Each number is 128 + 24 x the weight over its row's rms, rounded and kept within 0 to 255. Layers, rows and columns count from 0. Numbers have three digits each. The size before them is the row's rms in percent of the matrix's.

# k: layer 8 attention key, 128x160, rms 0.037, rows 58-63, columns 80-159
# q: layer 8 attention query, 128x160, rms 0.0386, rows 59-63, columns 80-159
# v: layer 8 attention value, 128x160, rms 0.0644, rows 0-32, columns 80-159
# o: layer 8 attention output (transposed), 128x160, rms 0.0372, rows 0-31, columns 80-159
k58 080:128128069087122154184101143092153152167127103072150176147133121131124111102150136177138096098177115116139118136134132140129097121141110154112148154114102114136114118122116105103129100143137153137142137129142179121167126130095097126132125156
q59 103:121164120154140183119131194108159135153134107112111132094103122140152147132130132133119114099081118098189095107140133117165126069161099112130095109129136159150150118109109112097124171144110129117130116152169121129158150124165114146148130117
k59 107:121143091185119115149176120106118106131112119153150117118144139132139142124141139142109154097101134123152143117147084134124122131131108128166095146175105127130112134137154127114105095154135095136175121119116084116144135138149118126092139147
q60 086:150091106097121124105131112106099119185148146144111139104119137109114120158097123103138128167117078126138120137139151123119143110123113132139097097121194124125132150093137140106138133097090127139150154134148153126135123086140089134150133138
k60 088:084167090141108086152146144126120113134159122096127143091121147121150107136123124119119104145100145132126144157172120136155141114125116140137145156143078109122137085125142140105183138106128131138143132126144150182159137108149137128095081129
q61 105:124095144131131122112123151114151123122137105128153129131075122137155158130183123117176146140161133117113135148162130134180115115152139120123156130147129120118141115119129108057133129118132148127152086129110133128128121136166154131130157136
k61 114:108137130147130078145164104132122145119123150170111116133118140123143142105125138121082117108145119134148146147142127114096125117107134163145134119152103174142123146138125110123163132132136138176144086109112128121135131155162131117105088146
q62 112:108121105126129095136141141129124132136115146199111138150151112161121125129098147127104179128128153126101121113112129124140130103145133142135155116116112118155109141114143133122122156106164127139156102122093127089108105101134151175121132100
k62 103:120144120125178158145141108118120087090149133167100145130096137144147087098110095105144145126104145123090135169101167117136115122134152116135141149165116114104137148118115135135150137091145124148102142080136083130089093153112126166127136120
q63 098:123110166126136126153164122129119117088134145131093130126136121114137080129145134162196120131104136159171148085191130130133120122113105137126146126118119135135136088131126131104099120134138124149122178155125119107141119090122083118145114147
k63 096:143145103132113116130118144095163163154132097119169108163145132093144133123140140125105098134134107144129158105145117128150123120091161100176125152122144141121101147147127145110132161136145158173139086120129156169136106164100144150136125127
v0 089:070082147078121148108135108136146132124123110124137152100106134105149081125087060071146120126147121124114037110139143097138126117073135113133124082153116131131134068128119111131126151118129140128124139106168120141126080130103117124152070152
o0 104:121102103134117135136160118173074110128112130109117179145066118152111129137129164139115136152158104136113124161111144135106114140132066115109094103097143139131101134076106116064147137120144105205165118143127129120118052151129146133137117123
v1 094:134088129084130156114191061140129116121132123136156131155117134140141147135130075093152100117144132151129086087119147127130107123089163081132137071130106110137129115129126103141123148105130156127092106093160116123093093117104096155166075176
o1 105:140111125103102101113142130113147136130144136145132084169123142130113118137149174158154082100129130164124137144129136080124116148137165130163138111144164135171098121138112134139123131147147145143135116110102163054132108108133096118147116114
v2 087:134149139119107121152102148133104079137123111107081120102139128095145088146093128159081154171090152141159151106129133110126141123127101190123096146151147150128120152130143115097105155137098090141171167141098146144139132120144183086066146111
o2 095:129080130161136078145131099097149108151109117128134067147153156095143153081159128165125119156155176123129098103110113120103088129102138099116112083164140141088150157156130103133138172112123175134171130144157121170114125150105170138128137108
v3 081:188113136146109148123154073138153122134128054146184139110127128141125072101144080087180118050147136135105164100137142147141124134107138101141118114121113098139133108131120131140179158160147151121106089118166104122125099111109075156141151146
o3 105:102150076152108149158098153097152119151143126104111130126147132120080126164098145135140127086112138120111144105102107152134130099090109130127110135106168117146135119139120130102139135133124144071132108170105142117132127143134146126151143146
v4 084:090154114144164166109106156114119201103123126121207109072129115106176186138124155105114178098085124190147128117088103131091128120141125167133099125123158142159125128133135108130122151110131100133136117093109132142068131120161144162122147099
o4 092:123158122129091152119119066114163144118149094124155155124154173148167123119122141097083111102157163118113092153123072108112136152130074129125169141095165135147116151143095116164106147129132131068117117136132109141167118174103138127115174092
v5 102:112109119126143171098146141139131173095131139106166130072141120114173151109111095058108178140098125186128120095103124150102123123105117115141112094112126142149132110128132107107109168143092111139147082108168155145087109106142066156108144138
o5 098:132102126131087150139133119144156154141130161116172132137159157171136114105204111169110087109148073109130083113156171084125113137146103149163123117107124105131116132100095061128163123113139135088099122126121110093138132152079125148155135117
v6 081:108132102121112175110113107119113150150128091128180128106133118098123187146096121077089113133155129179130131135096121107090119079093121130128132077136154091129142167139120109161126123092130157123113136138167163130137146113114176155138122128
o6 099:130117145108116131118132146142095143124146122173166125126143164145150106122110127172117135145138110136147102177134147165148131137085099138154132149157112118112094148081121133110068149116148114136112134124120171116127082118070119153179106140
v7 083:099095103120143136128146109124135123184133163126174114133135107165066174112159113122189079152121116132169121129125136104096108156111141150136112082105128123110148137142119093113128122107142115127098132080178133146130151130110156152167106158
o7 111:102087111106103147095136151132124130116110176137113085135125121151098133167124152125119093107128104129118113154139120143105122148166093121130127139152162115136159136103109110155134128150141112166086130102149149155127124075156156109092126104
v8 091:142151108104168185099156167133130155096133134119127134077135128083172218129120114069081147097134129145174141145121106099115123100130121141133119146074144146152115123145134092136125128111095122134130119112136116135100115129126119138148164121
o8 092:146099093100161112111164156137182125087113104117142112136127147107179118134134132156068127135125134074123142107130126134130132146128093112184113143100147102118123151110126125166119119138103098110127112087111101119132160191106157134154115160
v9 116:110164120071157154127108170120134198136125094132104131079126119067103157118111181101125131100127143067122084153100117111136132113133136109136137143170165138161135076115130144110104143110122151144122128143134135127105106137158075123097117103
o9 110:117185101107159131112139123148139164144123124165114121143125069113143082151146147135073165110191124114094069140164125103131130088104133114115116136158120082149100162132174126125111130113122154161093130119146134130143129114182144115148151122
v10 090:111152135124124158105155150113119167081130098130120115079140116082118132130086142107134181135103161134119157092104104142114139138151144143124087092138138140175124099105122138114099150104091125131161099106122136148035120114154132121057150121
o10 093:108143156141128101094145140092155125132130077129127150125114164128129090122130146130118088148151133124073123160152116127121092157102125144137080094161119067115116113143101118128139145139120119094129114103093119116093097148064137148140129139
v11 088:158150128171125097151123128116114105114137125144074127116119134085110124115113133154085165117113167153152202165128118182106153096148109167118114143118151131123118168122125132129106119140089085119157134141123151144116173112132173088099203105
o11 103:123133143146094119175124124165150127129069130126155083107122146117109132161101084123144113131111131109131158131113142171121144091160098140132107114133146112060145153156093113117115117125105136110152141127137130153150174100130121135120131144
v12 087:128116131138118132122125086129118134120126161139122118130135134135097105125122082132163131102117128072110126160135130181102143101110127112128120108135120123109122136137120117131147133133104116129134093129176121142148125122114122148117132108
o12 099:124146070147099104172108136152141135104090127129128119161139148129149116136111105109139148108078142126122148154139147150107148129134089117122127100082146132152119107122089089136113125105112124152109139111138107121137116107133175159170096125
v13 075:160149124120135144114158126135122110179148183155124103183159122164059129149149187150123091162127147160113143163126116139128124146125099143136133149154117080107131166127148134124118082086166130126120185142108119118168170143103192119114084103
o13 099:121103082115126149164158143144107127126095141125113093154110153112118102181142114160113132157164170122146119105107116163187094124081132124163115152119100101105142171127150127158125150113151144107111093106157123151122147113115102115125173104
v14 090:123105149162094079114105099145140086142120140105162118185126156165169117130150077127141130162128111110135127113159150131134128128127113123118121137142094141101110155145130132145172124186132126107116124127173093130207109122088166123195096187
o14 102:146155114152123136123112111106089133136113125168114159136130174130159128108142144116168134123082084167176170165145076147138103155143129110123081108099154107134103151162145144100150136146101129161129109129141139129104116137104159120103141138
v15 101:112107137108138105136090101124132081165129152116118131158140137166129125165152096161137078170163091098103053157146144096146119131097143110130162158142126146103118151141127143163161094128148151115119179153127104111203121127105161110163066164
o15 093:113121154110104138138137153113112105131111078096123191150131132154099144135111124144110152138107123115125156128133172136170160100117135106090091122091163165141092179113114165109096120169143116119147155143131119119129133112146164121128120095
v16 082:084149119136170147112136087131144130129129166134127142085127131161145135125089099101152126121148096129145062142156121056145108115146130098135133134106135164129122084126135139099123156131151117115118139108133100115082110127128102109162102155
o16 113:139114132086150164148134091156138121123146121095145118117129153156150155160114185132135123120155106123111143141144107130105168105183118138120134134106095097111066116140117151119135148145126121154140082098187133101115130128124164135084162125
v17 077:087138112075143163143091196106150130178121130104088138132141125144162130129126135068134109128158125166114106107127145077121132150093123142125137116132119126101142125117135104082118103140140141148114169133155131136172118133109134101126132140
o17 096:141132111096156130099089162135128149134104129149084095103191106093139111124186100109152141118128111127094108090115134134094175127096139129167142101134137139103114093098169148110139169137126135140101099162135145162134147130097181133115149114
v18 107:130110150162112183113136061151128066113140191126126129146111142168128097122097068100111142126099114156110096097109141149141129126114152143125122096162102120138133123146123076133144150121125133125124090113155119141118087103114115128120083158
o18 105:141170128131153154134098106136148103136139129113141129145100109162119146105104118136158101134132111115150124149134162080096162129103145168177137140125148140174087154101167074149142124124129098139108103173140085111106126113166082139128136101
v19 085:134104141179113105114116107126113159149125105198129123145117133137096135158110147123164136111142116125073183129103120169107132104141140169125141113188126110095125178127132135153148126067145111126126129118111133117124162125124144146122168095
o19 097:118157148140123162163158167129125125124158094121134166152100129140154127132095148108124148151163105105115114153117166137099133109158129138147108140129125136107091115089170147081097131117098160112152123121101153133081122186158084150123127103
v20 078:142128124131123103118115154131130174103147064148144134118130137085207173128131191155132135140149143111143163144158128166132134120154117118117131145129133149139116136141117147148122136191105140112115160132112120121169150136126093090176150115
o20 111:131091156150114156131160129140112147144187111100173140090122114107131076144128159132114140111136163149142140111178153109110175128091124107120114114124154175156119119104135134147128141135116119144180148066128101171113157133117112145125115163
v21 105:127118118081098171102163123124115184138132055116171113143135132125128122126136143094126116119106165117127162102124130180082121150095129157122127118170131104143125118132119090139144138138110148137123105147181128139144123136089147125110117137
o21 108:082136099129130103117148151081143148129169130130153133188107139129141124157114132112124116144115136101128105108121118153091114144083118134140103125158130108099125138108158129153096141166117119105107128149150148144147140107109122145142092125
v22 120:154110132116122155138139089138137058118116169111118145135117126190150117146141059148089097139151088157138076117130151076149124148104135124120146122098113138117145139144136119120167116122148143109102147111106114135152094147099134119184080166
o22 094:159133125121141146115132145119109104125109175117127190152117115147085142132147126109143130115147151129129172114119122147128156169096145157118107169059134128164105123175122142144141102141108080120147132120135120103135123146148196091157120126
v23 072:130130121107110095141110132125137128161157094145132104141153117147134150158160156129076126186165122147128102129134093119123125133117157124146132120147141104093140181125135136154138086080149195092114179188095109122135164135090174117188101130
o23 103:116166141086101126088104166154079091114107131138139170149131166106101108182130137109127111165107180101138139106124086137137123139146149107122106147137142142095118132152116181085123111096165156087129153164096106137115144151104173115087105117
v24 087:122159109157157170091097149139118179101120122122177105068155099116139191141111117109130162162112111141165116113114101121109123115145125153138108139097137163153131158114129104129118164125119129112149128131087131140074137114190099152091141129
o24 092:094111128183085108106166102065134127140167115154144118077157158102155098172135150151081148120166134123126125141134089108127133098160144125114122130103145093122092141123147078146111148121156160116107132161109081144097132179110113107131130116
v25 074:121124137155139140129124174132130161096125140121164122113120122127170190129131142043107153120107111220124197133114136105086119107151109128125146092073126132133135127134139174152120107118099113125118123116127159139097144113151097168148150136
o25 105:113107107109098130137183157138147155112123147115142146152148107122137136120132118125069129116115065147138123102145120149120165172117126143142136111076113094138137115132135109128136156140151131099144092160105142114096094127142148136150189151
v26 104:154165122119146131149094149127138158162110120107109150133122117134124145142143180151127093103162099113121104181137130092139118142144134113119153159101150150134141105128146162119132133151136137106117160153098122105162123147159103127138138112
o26 089:119102128124112133125139159090154129109073099122100164142145097134174153096135132150112135150169164107111114093121133144128192078175130126105142167105122101136127136119175130117124133107147117087170140118139130119105167140149164121096165124
v27 094:152097146127112118123154138139130133101143112151136123172100149113129114132134162121199149107114156122115182092145133167141124137165128129113142135162112137099117120139129145117156132186098119123110134117136115126138138133114119080087172126
o27 104:114141150183151156152167084107088171134128114151113101128108092145145132112152152127137118144105115182127142128125168146121112142103093123101099094135133132126119125115151102170061154126104103145151144118124096112161115162178133130126129134
v28 063:161143139101128176137160141136115102093141161098079141119127119115117156106097134154139128111141158153181147112111131063117139109100129130139105091104131140150142106110130120102083102163101105162150138098158157136115126138143133115114103116
o28 089:151094147120116088120155167151132100126153149103139044143078148161138162106105119161131139137147114128134114104142099107127097097170137125156112116175084161126128138129089124141161136132136099155121110123109133138132129113138129156163130132
v29 083:129148125115138106137101104137131103205133152128132107154133123169081163137128142176108061137184107067148093151107141082124114140107142148131157150142133120107142133124129119135111104133166116107134174135112128106149139140128171109121083129
o29 106:182107118123126069156144142124156116150099108133162098114075129144084111132107112158110139146130125103124104112109138150144129138101148161104134129140161119128159130108118169132113115109184194137114130086166124124093137107151136117139146127
v30 098:123130132091124140156147104125146120132128160124123140131141130137138104131154063095101081110145094133157055137139125084140112126090143095136151118122112136114140117141136131122138128119175151118092113139147115129161078141098090158167078148
o30 102:117104115109145183159146155132152137148133123105116099101115068109126121110170130140182098166095118150128169133131071163134120124138115142172149135124147165134151150133151147078145100127133132102116152115110118146118120150144129079123096105
v31 084:132136145099131090118112103141119127140116130098151146137112132107108094089128117083116123083097107149102126124126147169135128115111125081124141097151149092126125078138114160117149163140139125143135064104196139126144121137122113135089187123
o31 100:156076132122149142133104148137095141120080154088107180117141084143118139093094109088141117133094089122133139118154124128118109153168115111151135089130138163176174148107132095110098117123151105130140138136183139105098149091162122150174122134
v32 114:084146116128155104131101153118115203120128133167140114083139121081093136129120198125126152127073132116125165130115094141100147118140122117130126127146175135127122113110125149102100137106128109151151107149108128136078158131158112135065187068